Weights of a small transformer language model.
Size: 26 layers, width 128, 2 heads of 64, MLP 512 tanh GELU, vocabulary 8192, 6.27M parameters.
Architecture: learned positions, biases, tied embeddings, capped logits.
Each number is 50 + 10 x the weight over its row's rms, rounded and kept within 0 to 99. Layers, rows and columns count from 0. The size before them is the row's rms in percent of the matrix's.

# layer 13 attention value, 128x128, rms 0.221, rows 33-60, columns 0-127
092:51 58 53 69 56 49 60 47 50 34 35 56 59 56 59 60 51 48 54 42 59 50 53 43 55 44 44 31 55 36 45 73 47 47 44 62 26 52 41 56 55 65 58 61 47 56 57 43 54 41 44 73 56 56 50 35 43 57 47 60 43 55 40 47 37 57 54 45 41 61 65 31 55 52 47 55 49 50 42 60 29 77 44 65 45 40 45 44 43 43 58 58 60 34 40 39 59 55 62 50 54 39 41 60 55 51 26 46 50 34 54 66 68 41 24 53 50 38 53 61 37 54 55 51 50 50 61 49
097:41 34 43 42 43 69 59 43 45 43 49 58 39 54 52 51 52 46 44 41 59 48 37 50 45 56 34 36 65 54 43 62 53 49 39 53 51 45 65 65 50 49 63 56 58 38 50 45 43 45 53 62 63 36 35 49 45 55 36 56 57 64 44 62 55 46 40 54 18 60 65 47 66 55 65 60 50 53 44 42 36 63 28 42 55 49 44 43 49 36 53 46 67 31 41 49 68 33 42 40 69 42 50 50 49 60 48 56 57 49 53 61 45 53 47 29 49 39 56 62 45 65 54 56 62 28 60 45
079:54 34 51 46 52 44 40 30 36 49 47 62 55 53 62 60 43 37 51 47 45 71 61 45 36 58 45 53 52 57 46 50 60 69 28 55 54 42 40 44 49 44 57 55 51 58 49 46 54 42 57 82 43 70 49 44 54 49 51 52 57 46 57 51 28 62 58 36 55 61 51 51 68 56 51 64 46 47 61 54 43 56 52 52 55 59 56 48 43 36 61 62 54 48 75 53 29 48 57 44 50 44 36 74 38 48 57 47 41 62 56 62 48 64 47 34 32 47 41 44 41 73 47 52 41 57 64 50
091:65 54 70 43 37 35 58 34 39 50 47 48 45 67 46 49 51 44 55 48 54 43 64 69 50 57 50 42 52 35 36 63 46 51 46 48 40 58 47 60 45 75 48 37 38 69 52 47 43 51 53 38 57 46 66 47 45 60 26 44 65 47 54 48 41 48 54 37 44 53 71 55 42 35 52 39 45 52 56 48 45 42 31 61 51 46 49 33 48 44 42 50 66 44 29 55 42 46 66 45 48 51 47 71 51 44 34 37 57 54 75 45 52 44 51 66 53 52 44 68 54 31 43 47 51 46 65 43
089:42 41 44 35 51 60 53 77 45 73 50 64 48 40 13 33 45 42 54 57 49 58 44 49 57 60 49 53 51 47 58 61 44 50 51 46 53 64 60 45 45 42 30 29 48 49 59 47 46 49 58 53 48 53 51 54 35 50 57 36 52 48 58 57 51 44 21 42 69 60 48 65 57 57 52 53 48 31 40 48 58 42 55 61 35 67 50 60 60 46 61 64 63 45 58 46 41 60 59 58 52 57 57 54 44 56 52 32 41 55 47 39 48 56 43 32 54 55 31 45 59 44 58 44 46 71 52 52
093:52 41 70 48 51 56 63 51 40 37 40 69 36 43 45 51 47 40 54 49 53 59 41 59 35 64 46 59 58 36 53 56 46 51 48 47 62 51 64 52 57 53 45 50 48 64 36 37 57 50 46 38 60 65 51 47 49 60 38 46 33 45 67 45 55 75 60 51 36 48 57 50 45 47 55 39 33 34 48 54 61 35 53 78 63 49 59 30 49 35 50 41 46 45 54 58 50 44 64 70 49 42 61 30 49 39 47 48 35 38 53 62 51 28 53 58 58 35 38 55 59 34 46 45 45 54 54 36
090:55 42 31 55 59 48 49 63 65 65 48 51 28 37 32 78 46 55 46 69 45 36 42 46 38 43 51 41 47 63 73 29 46 60 41 41 38 55 56 39 47 36 46 50 50 60 57 48 61 53 50 44 47 63 42 70 40 44 56 42 52 48 61 58 50 61 27 36 61 55 56 53 45 63 53 49 43 34 51 49 42 33 63 46 34 47 59 54 51 56 63 52 44 67 62 44 45 45 54 47 38 51 51 65 58 53 40 35 45 61 59 43 59 38 51 42 31 68 39 43 41 47 52 50 52 48 51 50
084:57 59 39 55 54 57 45 49 49 40 33 47 65 47 40 52 54 67 54 64 78 38 63 53 52 49 57 51 48 43 56 29 50 48 30 41 50 43 48 57 59 32 50 48 38 40 54 50 44 56 33 43 58 45 57 40 74 66 52 80 59 55 37 52 52 29 56 48 44 57 53 38 28 50 50 49 66 46 57 48 46 70 54 39 47 60 49 52 50 66 46 42 56 63 46 59 60 57 42 47 58 52 35 59 56 43 46 54 42 32 68 36 53 53 51 57 31 54 54 47 43 42 59 62 50 51 61 31
099:33 46 64 39 52 72 60 43 34 47 53 58 53 53 68 53 55 59 47 41 54 52 55 69 63 47 68 43 46 63 50 43 62 49 47 63 45 57 47 50 64 29 48 67 41 44 34 58 41 53 57 63 62 37 39 53 43 55 62 52 41 49 32 45 46 49 61 49 31 38 44 44 44 44 49 52 46 55 54 59 44 55 46 60 68 47 42 49 67 37 38 47 34 53 53 65 53 42 50 40 42 26 55 48 41 46 47 76 51 39 39 59 53 50 60 41 63 42 55 51 32 63 47 42 63 61 54 68
090:51 35 35 51 45 49 42 54 31 63 47 57 53 40 40 40 44 43 43 56 48 58 49 29 47 68 53 32 53 69 45 54 55 47 69 40 58 50 66 65 59 56 66 63 57 52 49 65 49 59 55 43 36 45 51 46 46 37 34 44 51 49 32 58 53 53 34 67 47 42 46 60 43 44 53 43 49 61 48 41 50 46 48 40 56 34 49 47 60 66 33 47 65 44 49 51 46 47 55 52 62 37 55 30 46 57 62 60 46 72 39 45 49 69 72 45 57 47 69 71 43 65 65 48 51 39 41 52
099:31 39 47 62 38 47 53 46 36 59 47 46 45 55 48 40 36 45 66 62 59 63 53 39 50 64 38 53 54 56 48 46 41 48 38 50 50 35 51 50 55 27 66 33 52 29 37 67 40 59 49 58 57 41 47 61 52 58 48 61 41 44 52 38 40 48 45 54 47 35 49 57 35 44 59 55 59 41 79 67 56 53 50 51 43 44 51 48 47 48 71 48 57 52 55 51 38 54 54 58 34 58 43 59 42 47 56 60 38 39 41 40 56 46 42 52 25 30 56 68 57 56 49 50 51 80 60 43
088:53 49 53 70 66 38 32 43 73 57 50 42 39 49 45 57 43 42 44 41 42 72 56 46 49 24 57 61 57 44 62 38 36 48 48 38 53 55 50 54 55 46 51 48 54 42 68 57 66 51 37 29 50 52 33 64 49 44 62 44 53 54 73 43 55 58 44 44 49 45 39 49 41 54 52 48 51 35 39 50 52 56 45 50 57 50 59 56 35 60 64 60 52 57 56 37 49 52 36 48 36 66 49 49 63 39 49 24 40 51 32 62 55 47 46 56 52 46 34 52 40 44 50 75 50 57 43 30
093:60 48 56 42 49 43 53 45 43 48 35 46 53 74 55 51 43 58 57 37 58 44 36 47 54 41 57 55 30 45 47 55 62 38 44 47 51 54 61 53 53 54 51 43 45 45 70 65 55 48 47 33 37 36 35 35 55 49 40 38 56 36 62 55 47 57 38 55 40 38 68 56 40 45 53 40 61 55 37 50 82 36 60 66 45 48 55 35 63 50 61 55 44 63 45 58 40 43 49 71 64 44 56 52 42 43 65 42 50 45 69 55 56 26 56 58 66 66 34 48 50 45 54 54 40 56 49 41
086:66 54 27 53 56 39 39 44 41 55 52 57 48 33 46 48 53 50 48 60 61 29 57 46 25 53 39 53 46 50 45 70 44 68 47 48 64 40 48 71 52 49 53 43 51 51 31 32 47 50 50 62 46 44 45 63 41 62 30 39 40 44 37 49 50 46 55 54 57 61 57 31 49 38 47 49 56 55 52 61 52 51 49 33 60 37 44 59 52 29 45 47 26 33 43 45 52 49 48 34 36 60 54 40 47 69 52 51 34 50 51 57 50 42 61 51 48 44 54 58 61 58 64 39 52 38 69 60
094:61 57 42 40 42 38 39 45 66 53 48 43 50 47 42 67 63 47 44 53 32 52 69 54 53 55 52 36 46 51 34 59 58 56 48 61 52 41 31 27 54 35 51 53 55 43 42 60 51 59 48 64 48 19 46 70 41 42 55 39 60 52 36 46 52 44 41 45 28 44 51 54 41 49 47 40 54 50 42 36 59 42 40 68 72 41 66 44 34 64 48 41 37 47 50 60 45 36 41 52 42 44 43 38 44 47 45 47 65 56 46 60 55 59 45 38 56 55 49 44 36 69 54 54 48 52 36 68
093:43 63 55 57 61 43 58 50 43 43 55 66 58 42 61 51 56 60 54 43 49 55 53 47 56 61 61 56 57 63 50 64 52 52 30 22 35 51 63 66 63 44 50 60 48 47 37 60 36 55 58 37 36 62 43 51 36 35 32 46 32 57 51 49 52 41 48 49 39 51 53 43 64 46 58 69 64 59 52 36 44 55 50 43 50 41 39 50 58 35 32 45 41 50 51 41 58 67 53 26 48 56 60 53 44 74 32 57 46 54 58 46 65 50 42 35 47 39 69 48 44 67 63 52 62 51 44 56
080:47 56 50 67 35 42 36 33 55 51 48 44 54 57 43 56 64 40 39 45 51 51 54 35 62 45 44 48 30 54 47 44 45 47 51 53 52 52 64 51 57 37 54 55 65 47 65 38 41 60 36 53 55 32 34 76 33 54 56 45 70 42 62 61 41 36 47 52 43 63 40 45 59 61 65 38 55 44 63 47 49 68 43 43 52 39 63 49 50 63 48 36 53 47 52 39 39 32 34 34 37 45 43 58 49 53 37 38 44 55 51 60 57 36 56 35 29 52 48 66 53 55 40 36 61 37 58 49
102:40 48 45 54 46 35 50 48 44 55 67 46 35 49 53 61 55 57 58 61 53 56 65 61 46 46 43 60 52 36 53 61 52 40 39 50 40 46 59 52 42 48 35 32 50 41 46 52 27 40 67 57 72 52 48 66 36 64 51 74 47 41 50 38 28 42 65 43 52 55 51 41 56 54 64 48 54 48 53 56 39 33 27 66 60 34 43 42 54 45 47 35 52 58 43 42 48 66 53 35 48 61 55 52 61 51 42 58 46 33 27 57 71 45 31 42 41 50 51 47 56 51 55 42 57 61 44 40
092:76 53 51 63 35 37 28 45 63 33 38 41 54 67 43 41 34 47 53 52 48 52 49 32 57 54 60 58 43 32 41 53 55 48 50 64 62 30 55 58 44 55 55 46 65 50 69 49 53 46 44 53 70 54 63 33 55 37 50 39 60 65 40 47 48 55 60 60 58 49 56 46 41 37 48 41 47 59 45 50 51 61 75 37 58 54 46 30 51 64 58 57 52 51 48 58 42 50 54 68 61 50 50 56 26 42 59 54 43 56 52 44 57 50 52 57 50 47 67 52 46 37 60 32 31 44 52 44
090:66 56 61 51 46 41 42 43 61 46 44 28 53 63 52 62 35 43 68 35 34 55 43 49 40 43 62 59 45 34 57 59 38 59 49 55 48 51 41 51 51 53 44 66 51 39 58 41 64 52 25 44 39 32 51 65 54 51 39 29 56 62 48 39 55 45 52 43 46 47 33 44 47 72 43 49 52 36 35 51 47 57 42 38 36 50 59 47 43 63 61 56 44 59 75 70 49 55 52 43 45 44 44 55 53 44 42 37 62 42 46 50 57 39 43 51 52 47 34 71 53 62 65 60 50 31 51 52
089:55 46 47 38 57 47 53 18 49 49 73 36 59 49 38 52 45 56 59 56 67 52 35 59 38 57 62 47 46 32 48 41 45 48 45 52 55 37 42 48 53 49 35 36 51 51 61 56 47 45 48 50 67 69 52 31 56 68 41 82 57 52 55 38 66 62 56 66 50 60 57 51 60 60 63 56 45 57 61 64 47 44 55 20 60 51 46 49 51 56 43 58 42 61 51 55 46 58 53 50 58 58 45 39 40 53 60 46 62 40 34 56 26 51 46 57 52 49 53 32 55 47 53 37 50 52 56 50
091:34 58 52 76 49 45 76 38 64 43 31 36 52 44 41 46 40 58 61 58 54 62 31 50 48 61 58 27 36 48 43 63 54 44 46 49 37 46 56 51 52 42 48 44 52 54 50 52 59 54 39 46 46 64 53 47 50 49 49 53 47 34 58 65 46 47 44 52 48 45 60 53 57 39 38 53 50 61 66 55 46 39 60 43 35 44 54 62 36 48 61 30 57 65 51 36 46 59 68 45 46 72 48 30 55 58 45 53 39 39 44 40 64 46 46 40 32 52 64 43 52 41 44 69 56 65 62 39
101:59 43 42 57 48 54 47 41 49 60 46 36 59 61 47 58 45 31 43 66 58 36 64 48 36 54 45 50 31 50 51 40 38 60 48 43 37 52 49 56 51 36 70 46 66 50 54 41 47 68 38 45 60 41 54 48 63 53 38 61 64 52 60 52 48 46 42 71 28 45 54 43 57 35 47 54 61 44 48 49 51 39 46 55 42 37 49 53 58 52 65 39 57 39 54 52 46 42 33 50 62 42 47 52 34 55 52 60 39 65 66 59 42 41 66 34 58 37 33 76 44 58 38 68 43 43 68 54
089:38 60 64 44 50 36 78 54 45 43 75 67 38 52 34 67 45 52 59 51 35 37 67 77 51 52 45 61 58 40 37 48 43 67 51 41 59 42 60 58 51 45 42 54 35 52 58 49 52 50 48 43 44 58 44 55 39 62 34 56 46 49 54 49 63 59 53 54 51 42 57 48 53 42 60 43 49 51 61 38 45 35 51 51 50 37 52 44 41 42 41 27 40 56 65 41 44 54 67 60 37 58 74 57 39 60 40 47 49 58 49 66 52 54 46 48 53 37 69 41 49 39 40 53 57 49 37 54
095:31 49 60 38 58 45 45 47 73 57 59 38 58 45 33 53 77 61 43 59 57 56 54 49 44 44 52 50 30 58 73 32 62 44 46 38 56 49 46 63 49 51 47 36 62 58 57 43 38 41 34 41 54 42 65 52 46 30 54 49 43 38 58 49 40 69 51 58 44 53 49 68 40 74 58 49 50 53 45 47 50 44 56 37 41 49 53 41 50 41 46 50 68 45 54 52 38 44 39 44 48 47 61 47 54 43 52 52 48 66 60 60 51 57 55 72 54 48 24 56 50 34 36 35 58 48 44 50
095:78 50 46 41 60 57 54 65 64 65 44 53 39 61 45 40 41 59 51 66 33 65 61 52 58 58 61 42 54 51 57 48 49 46 69 54 40 53 53 38 43 46 42 56 56 40 47 45 58 59 57 28 43 46 47 48 40 22 49 21 47 44 53 61 67 49 44 58 52 46 46 53 44 39 41 44 44 52 40 37 49 48 66 47 43 70 59 53 39 55 43 58 38 64 42 40 57 65 55 48 57 38 51 49 51 52 53 47 48 63 33 37 68 38 69 38 67 55 56 57 50 46 51 60 58 56 32 42
089:73 58 56 41 43 49 61 37 55 40 34 55 48 54 46 30 26 57 48 44 37 59 33 38 50 38 61 36 54 33 55 57 67 41 43 76 70 54 46 51 44 52 36 54 41 55 41 51 52 63 52 49 56 41 55 65 48 47 55 33 61 48 48 63 59 47 38 56 45 60 45 55 53 38 26 42 43 70 50 53 37 58 64 37 61 50 45 50 36 51 43 59 36 49 51 45 46 63 55 49 55 50 33 56 61 42 60 47 54 47 51 43 38 56 63 50 43 44 42 44 56 67 66 46 50 53 72 52
090:57 51 62 59 54 45 59 45 47 41 32 51 49 64 70 45 44 66 54 43 57 58 36 55 51 42 40 55 59 47 43 44 29 51 60 37 59 63 50 37 71 31 37 45 53 24 47 62 29 46 66 43 51 43 50 57 63 53 67 46 38 54 42 38 53 42 54 44 28 40 43 49 59 50 43 62 46 36 58 63 46 60 58 53 23 57 70 59 54 54 59 56 42 49 49 55 52 59 45 51 54 51 66 51 50 56 44 54 57 45 27 31 49 57 55 52 46 36 47 38 59 56 61 58 39 54 60 55
# layer 13 attention output (transposed), 128x128, rms 0.165, rows 33-59, columns 0-127
104:54 31 50 48 28 41 57 39 37 46 46 49 46 64 52 49 32 45 32 58 37 46 47 49 43 54 38 46 42 52 61 56 58 62 43 56 55 60 58 68 42 37 46 62 40 44 56 50 32 54 61 57 36 59 60 40 68 46 56 44 62 45 50 46 48 52 52 48 55 71 45 71 49 36 52 52 72 59 64 50 45 68 50 67 56 57 36 52 45 64 56 51 35 58 36 44 32 34 51 60 61 51 43 37 53 71 42 44 44 57 34 48 49 33 55 66 29 59 51 59 50 41 54 47 47 54 55 56
107:54 39 41 69 44 44 41 51 51 60 44 40 31 68 68 40 47 53 51 58 42 49 51 41 55 58 45 50 34 45 48 51 45 62 61 35 28 51 56 39 59 48 67 45 62 55 60 56 25 46 76 52 49 69 47 38 58 49 59 40 56 41 56 34 48 27 56 48 51 63 36 64 66 51 47 42 40 61 45 57 58 48 65 62 52 45 48 45 50 30 46 69 60 50 48 57 31 60 46 61 44 37 40 53 43 54 42 54 47 46 49 43 54 53 49 54 45 36 53 37 48 44 53 71 54 62 39 62
080:67 52 51 55 41 54 53 43 55 54 33 54 47 76 66 37 43 27 47 63 52 54 39 70 52 69 53 55 53 62 51 42 61 16 63 38 43 41 58 55 44 56 56 53 50 50 58 44 38 61 33 43 46 42 44 55 55 62 46 41 58 49 36 60 37 48 59 65 55 42 44 42 43 59 47 50 50 63 53 69 56 51 53 38 41 53 50 47 43 41 51 31 43 39 55 54 52 47 63 51 61 37 43 53 55 55 53 35 66 37 57 57 49 33 26 50 52 57 56 65 42 35 50 54 68 60 51 57
098:36 42 50 53 41 56 48 38 52 69 62 45 44 30 44 60 42 58 51 56 48 37 57 44 55 31 42 55 68 51 59 43 38 75 45 69 58 41 55 52 43 39 64 53 54 40 68 67 42 44 60 47 60 48 42 60 63 40 50 57 44 43 37 42 55 58 58 63 50 54 44 27 41 55 46 54 47 65 66 49 43 43 59 34 75 47 52 56 31 57 62 36 46 67 63 41 62 38 42 57 54 41 42 45 50 58 48 60 35 35 48 55 47 41 42 52 41 55 45 49 46 57 45 36 42 56 59 64
103:51 61 38 47 57 24 28 37 51 48 43 63 61 55 75 48 56 70 42 45 53 35 45 47 60 52 60 58 69 71 62 67 54 54 70 53 34 63 54 55 45 37 50 45 40 54 51 46 72 42 49 44 45 46 35 49 55 68 53 48 50 50 43 51 60 61 56 62 45 46 55 49 54 54 65 59 48 59 50 53 25 52 45 62 37 41 68 57 51 60 51 63 52 48 51 59 54 36 41 41 41 43 65 48 43 36 43 50 54 44 40 50 31 48 34 45 47 36 52 38 49 52 30 50 53 44 43 57
110:40 47 67 54 50 57 59 40 59 67 59 51 47 62 45 46 56 47 70 48 65 35 38 54 35 50 57 48 39 61 66 40 69 60 52 52 50 37 57 22 39 48 54 57 35 41 57 54 31 44 42 61 42 47 59 50 34 57 69 63 56 36 62 44 54 53 43 40 50 52 61 44 46 42 43 50 57 44 46 58 37 45 43 48 56 33 70 44 40 45 57 54 52 53 55 29 47 58 37 46 28 48 61 41 55 52 43 69 51 47 36 47 53 72 42 56 47 40 60 55 53 39 54 60 38 42 50 68
108:47 55 43 37 59 50 46 43 62 63 35 62 61 47 40 30 52 64 38 33 37 69 46 64 64 73 65 63 56 39 24 74 44 49 61 54 61 45 66 61 52 64 40 64 37 39 43 47 35 50 62 49 49 59 52 61 62 50 54 37 45 46 44 58 45 62 54 40 41 40 64 28 59 59 40 57 40 45 50 46 57 57 58 64 42 42 44 46 65 49 42 59 48 38 64 40 47 52 50 46 43 55 29 49 39 37 58 51 38 47 49 62 51 57 42 53 55 48 49 40 51 46 45 42 55 47 47 55
097:30 51 67 58 48 52 51 68 40 56 56 50 55 62 57 54 42 47 52 41 40 51 62 42 54 45 54 58 63 59 33 66 48 56 66 57 50 46 37 49 67 31 32 43 68 57 38 45 43 46 56 32 49 64 44 41 40 42 24 56 52 51 41 47 57 43 45 39 66 55 56 56 45 46 54 58 50 34 35 45 57 46 45 56 66 46 72 43 53 50 54 42 38 60 51 46 74 48 52 40 48 62 50 59 38 38 54 58 52 35 32 55 44 43 59 55 56 77 44 61 50 64 53 40 58 53 48 63
110:47 41 72 60 43 43 66 34 46 44 74 36 49 55 45 49 51 40 41 51 50 26 46 44 45 37 58 43 48 64 53 28 45 40 39 35 48 55 48 57 57 69 61 46 57 55 57 54 40 41 63 74 42 58 54 50 49 49 37 49 49 43 53 47 39 50 46 60 39 36 52 59 40 64 55 57 55 21 65 49 40 48 42 52 52 64 43 46 48 50 50 56 43 25 55 43 47 61 50 65 51 62 38 49 53 62 49 31 65 35 62 50 48 61 48 53 61 49 65 57 59 51 60 55 65 48 48 39
102:69 67 52 54 59 33 52 50 57 48 81 35 49 42 59 63 45 41 56 50 41 45 64 48 63 36 56 65 43 37 59 57 48 61 32 64 33 69 42 34 53 35 43 47 53 41 46 67 47 49 38 40 55 66 36 60 52 51 46 47 61 53 63 45 51 59 54 50 47 43 63 61 58 42 63 51 28 49 52 42 61 51 57 41 25 40 40 43 39 41 48 54 51 42 39 57 37 42 63 41 58 56 44 71 40 64 54 64 38 54 57 48 44 55 42 50 58 40 48 46 51 41 49 63 51 58 48 48
101:48 41 47 47 57 41 52 52 73 36 47 64 56 59 47 48 64 37 44 36 53 34 50 47 39 36 67 23 56 73 40 50 54 49 42 44 48 47 44 53 46 43 64 54 55 53 70 33 45 67 43 45 62 67 49 43 51 62 36 46 48 66 50 55 67 54 57 52 40 42 67 43 47 45 47 56 42 33 55 33 55 50 44 67 49 44 58 59 45 51 45 56 34 51 56 51 48 58 55 45 65 57 49 37 51 70 60 48 48 47 48 47 54 41 43 62 56 75 60 36 45 32 33 62 50 34 47 45
101:61 54 53 46 52 76 47 60 63 62 40 55 58 44 32 25 51 59 63 40 39 40 46 61 45 83 36 48 52 52 60 63 51 46 43 44 43 51 44 58 31 56 52 42 37 36 44 41 57 52 32 68 50 50 56 46 50 68 41 41 51 58 58 56 41 62 56 42 55 39 51 59 51 59 53 41 48 42 36 56 46 46 46 68 64 30 57 39 41 47 49 48 47 55 47 50 51 46 61 63 46 56 57 62 55 41 69 70 36 57 49 54 36 35 47 61 44 58 52 52 25 46 47 49 41 43 43 55
106:36 53 48 52 60 52 55 65 51 63 57 62 72 36 47 40 49 45 61 54 52 43 42 44 58 49 53 42 71 42 64 63 51 60 60 51 52 54 38 42 49 56 50 57 60 43 47 39 44 37 59 64 58 55 50 35 66 50 33 42 35 60 51 35 51 70 50 69 50 44 48 43 34 44 52 41 45 52 41 51 32 42 63 36 51 53 60 51 50 43 53 37 48 47 54 55 31 49 36 30 33 39 43 61 44 54 45 62 60 48 29 61 51 57 49 46 60 64 56 79 71 30 55 52 42 50 48 48
093:25 61 43 52 47 47 68 56 36 59 53 52 41 58 60 57 42 61 59 45 59 75 32 40 52 48 54 41 28 58 49 44 41 29 52 48 50 45 70 40 42 46 45 54 32 47 49 54 52 63 49 52 61 46 44 62 48 49 52 43 66 65 62 43 63 65 43 58 42 55 53 53 63 36 51 45 46 52 57 46 63 60 49 55 43 46 37 35 52 47 56 66 58 54 57 41 64 40 53 38 70 64 50 43 46 46 37 38 49 33 47 54 55 54 58 57 68 48 36 46 42 41 32 74 47 56 43 35
099:56 34 60 45 44 63 52 52 59 52 36 47 43 29 51 63 44 73 52 48 41 51 72 50 34 53 49 46 50 62 28 28 44 30 41 39 50 53 52 60 45 49 57 41 69 45 46 55 51 43 49 36 25 57 48 63 55 44 32 68 66 57 50 43 53 56 58 61 48 50 37 55 48 48 50 49 40 51 59 52 43 59 52 61 40 42 54 38 52 45 69 53 38 38 48 61 49 39 52 45 44 51 58 65 58 39 55 43 47 46 80 57 40 66 41 54 55 49 41 54 62 30 53 48 64 63 55 51
095:57 47 55 52 29 45 57 58 26 51 40 54 49 41 73 59 48 50 39 58 42 54 44 58 68 46 67 48 50 36 42 60 39 51 56 65 53 45 50 43 44 50 63 48 57 36 59 37 53 57 55 65 48 57 59 56 48 61 57 30 45 65 53 46 42 41 68 43 49 54 39 48 49 44 59 32 56 47 52 62 59 43 42 46 31 63 47 52 30 45 46 63 44 41 45 40 59 23 53 59 56 58 44 51 49 36 50 45 55 48 60 60 57 58 56 36 58 58 37 32 34 46 66 65 31 64 60 63
098:37 43 43 45 47 55 48 57 64 44 71 38 51 52 43 22 65 60 65 41 42 64 55 62 41 47 52 48 73 52 29 63 38 36 35 59 49 48 57 42 39 50 41 46 62 37 57 52 50 55 34 37 44 54 51 44 67 56 57 33 46 67 42 42 45 43 43 46 56 57 58 66 41 53 57 51 32 66 54 53 45 55 56 61 54 62 50 32 52 63 48 73 60 57 35 56 52 56 50 40 54 47 28 52 54 54 50 37 46 47 62 52 53 50 51 35 46 56 57 44 57 47 42 60 58 61 55 26
112:45 47 63 46 36 65 28 58 37 55 63 37 47 75 49 52 60 66 62 59 31 39 45 40 46 56 50 52 70 49 34 38 40 42 50 53 44 45 51 63 46 51 64 52 41 56 60 40 41 60 46 62 51 56 32 46 60 53 54 42 48 47 30 48 34 49 38 53 52 46 40 45 57 54 55 56 45 53 56 34 43 53 54 74 48 48 65 69 50 63 53 72 49 58 52 47 59 55 48 46 31 53 50 42 46 56 57 36 46 60 70 48 54 50 57 52 49 54 63 58 34 49 53 56 24 32 64 42
089:63 41 31 36 52 57 68 71 39 63 48 45 44 60 55 54 48 33 33 42 60 54 46 32 42 45 45 65 60 43 56 69 45 62 53 62 41 47 48 35 57 48 55 52 61 58 60 52 67 52 40 41 67 46 53 62 63 49 39 60 66 54 48 41 41 42 45 47 60 35 40 53 43 35 59 54 53 38 53 49 51 55 39 39 56 46 54 52 54 47 59 27 54 57 42 48 48 55 59 28 41 43 68 46 67 66 52 48 29 63 49 46 48 47 39 45 42 44 47 63 46 40 37 60 68 62 54 39
106:55 41 49 62 34 67 42 49 61 47 45 46 58 31 51 40 47 57 29 52 32 61 35 48 44 57 47 44 55 54 72 31 54 49 44 42 67 44 67 48 48 62 34 49 66 46 51 64 39 45 46 45 31 55 62 48 52 62 44 51 51 45 65 46 53 37 52 47 56 49 58 56 54 55 45 55 54 73 42 43 46 46 52 65 52 49 58 40 52 43 58 37 63 50 29 47 42 54 54 33 47 61 68 51 53 64 52 49 38 53 48 61 67 55 68 55 69 52 22 43 48 45 34 42 63 46 50 42
103:51 71 44 58 52 50 54 61 30 39 48 54 46 61 51 41 59 43 46 43 69 44 42 46 63 42 32 62 67 53 42 57 36 65 70 31 55 50 47 42 51 54 60 65 64 46 44 42 40 50 54 32 59 42 54 51 38 55 59 51 60 40 28 77 28 39 56 50 59 57 52 44 46 47 46 45 65 34 63 37 45 58 49 52 58 38 56 41 57 30 52 40 58 52 49 55 40 56 54 54 51 45 51 62 70 42 50 52 58 49 50 45 46 48 72 47 74 50 42 58 44 38 40 57 36 50 54 49
097:50 55 44 50 42 71 50 53 52 59 34 39 60 50 36 56 47 77 26 30 64 44 47 55 52 52 56 57 61 54 53 63 46 49 54 63 63 54 37 51 53 40 48 55 58 42 69 41 44 73 55 39 23 64 65 50 38 45 60 42 63 44 45 48 62 47 39 46 55 48 40 43 49 53 49 39 51 51 40 38 59 58 48 45 39 52 50 69 32 43 39 63 45 36 51 49 61 55 51 45 47 44 47 66 43 56 44 40 56 60 42 52 55 46 68 72 38 44 51 50 65 38 50 36 35 39 53 45
109:34 40 56 50 55 53 55 44 63 64 45 43 33 34 59 39 56 57 67 46 45 67 39 50 59 59 42 37 85 61 60 46 41 55 54 32 46 54 51 50 75 37 57 46 47 54 70 55 33 68 45 58 65 53 50 58 35 48 45 50 54 43 60 41 51 52 51 43 60 36 52 64 46 34 53 59 36 47 49 55 60 55 55 42 39 52 46 50 59 55 45 56 45 49 46 55 54 36 56 41 55 61 29 55 52 60 47 38 58 42 41 41 53 61 29 58 51 62 47 52 67 35 52 54 53 43 24 42
098:36 65 49 49 37 55 55 24 54 48 42 44 40 39 62 56 57 41 50 43 59 41 45 47 49 58 53 46 53 57 47 52 50 52 65 64 53 42 34 36 45 56 59 53 47 46 37 58 47 65 57 50 61 51 59 48 42 40 57 55 63 40 61 56 43 29 38 55 32 61 63 49 38 49 52 67 46 54 49 54 46 46 51 53 55 57 51 44 41 44 51 55 66 47 66 45 55 35 59 58 44 35 53 29 47 48 64 55 57 47 67 63 30 76 53 41 51 42 47 35 38 57 49 53 31 40 86 44
097:60 40 57 42 61 39 46 62 35 57 62 52 51 25 60 46 48 58 72 42 67 31 68 61 37 52 33 59 67 45 48 50 23 34 54 56 62 40 58 51 59 63 59 57 52 33 49 38 47 43 40 60 35 44 51 33 56 58 55 52 42 50 60 30 63 55 44 31 58 46 48 48 68 60 45 59 55 56 66 36 60 53 62 45 50 50 53 53 57 42 43 51 43 37 54 49 62 55 45 48 63 45 48 36 49 64 35 55 55 46 41 36 39 57 45 46 64 49 62 65 51 41 48 48 51 44 57 53
103:61 50 40 50 59 61 45 37 59 52 40 51 61 32 40 59 47 63 46 25 40 52 54 53 37 46 53 53 45 31 71 58 64 65 53 48 46 48 43 46 56 52 54 44 52 64 41 54 42 46 34 51 38 58 64 56 50 53 49 42 61 44 51 35 47 66 39 55 62 39 39 35 58 51 68 40 58 38 65 62 48 45 48 43 43 52 52 55 62 54 48 58 62 53 49 49 47 48 40 69 35 62 50 51 48 52 32 41 68 62 70 53 27 66 31 43 59 42 50 39 40 74 41 57 47 54 46 38
088:57 45 52 51 41 70 54 36 37 46 53 52 54 46 47 49 72 45 45 39 58 53 56 48 47 61 51 54 42 66 62 54 50 70 58 45 37 48 28 57 54 40 47 57 61 57 50 50 59 51 56 50 30 41 52 44 46 45 62 49 42 46 58 46 50 55 52 64 40 46 22 27 68 71 58 37 32 48 47 35 60 50 54 53 54 52 71 47 29 32 52 43 71 42 50 52 37 53 63 50 57 54 54 43 61 46 36 35 42 53 32 56 49 37 49 48 63 53 44 45 62 50 48 47 74 58 47 49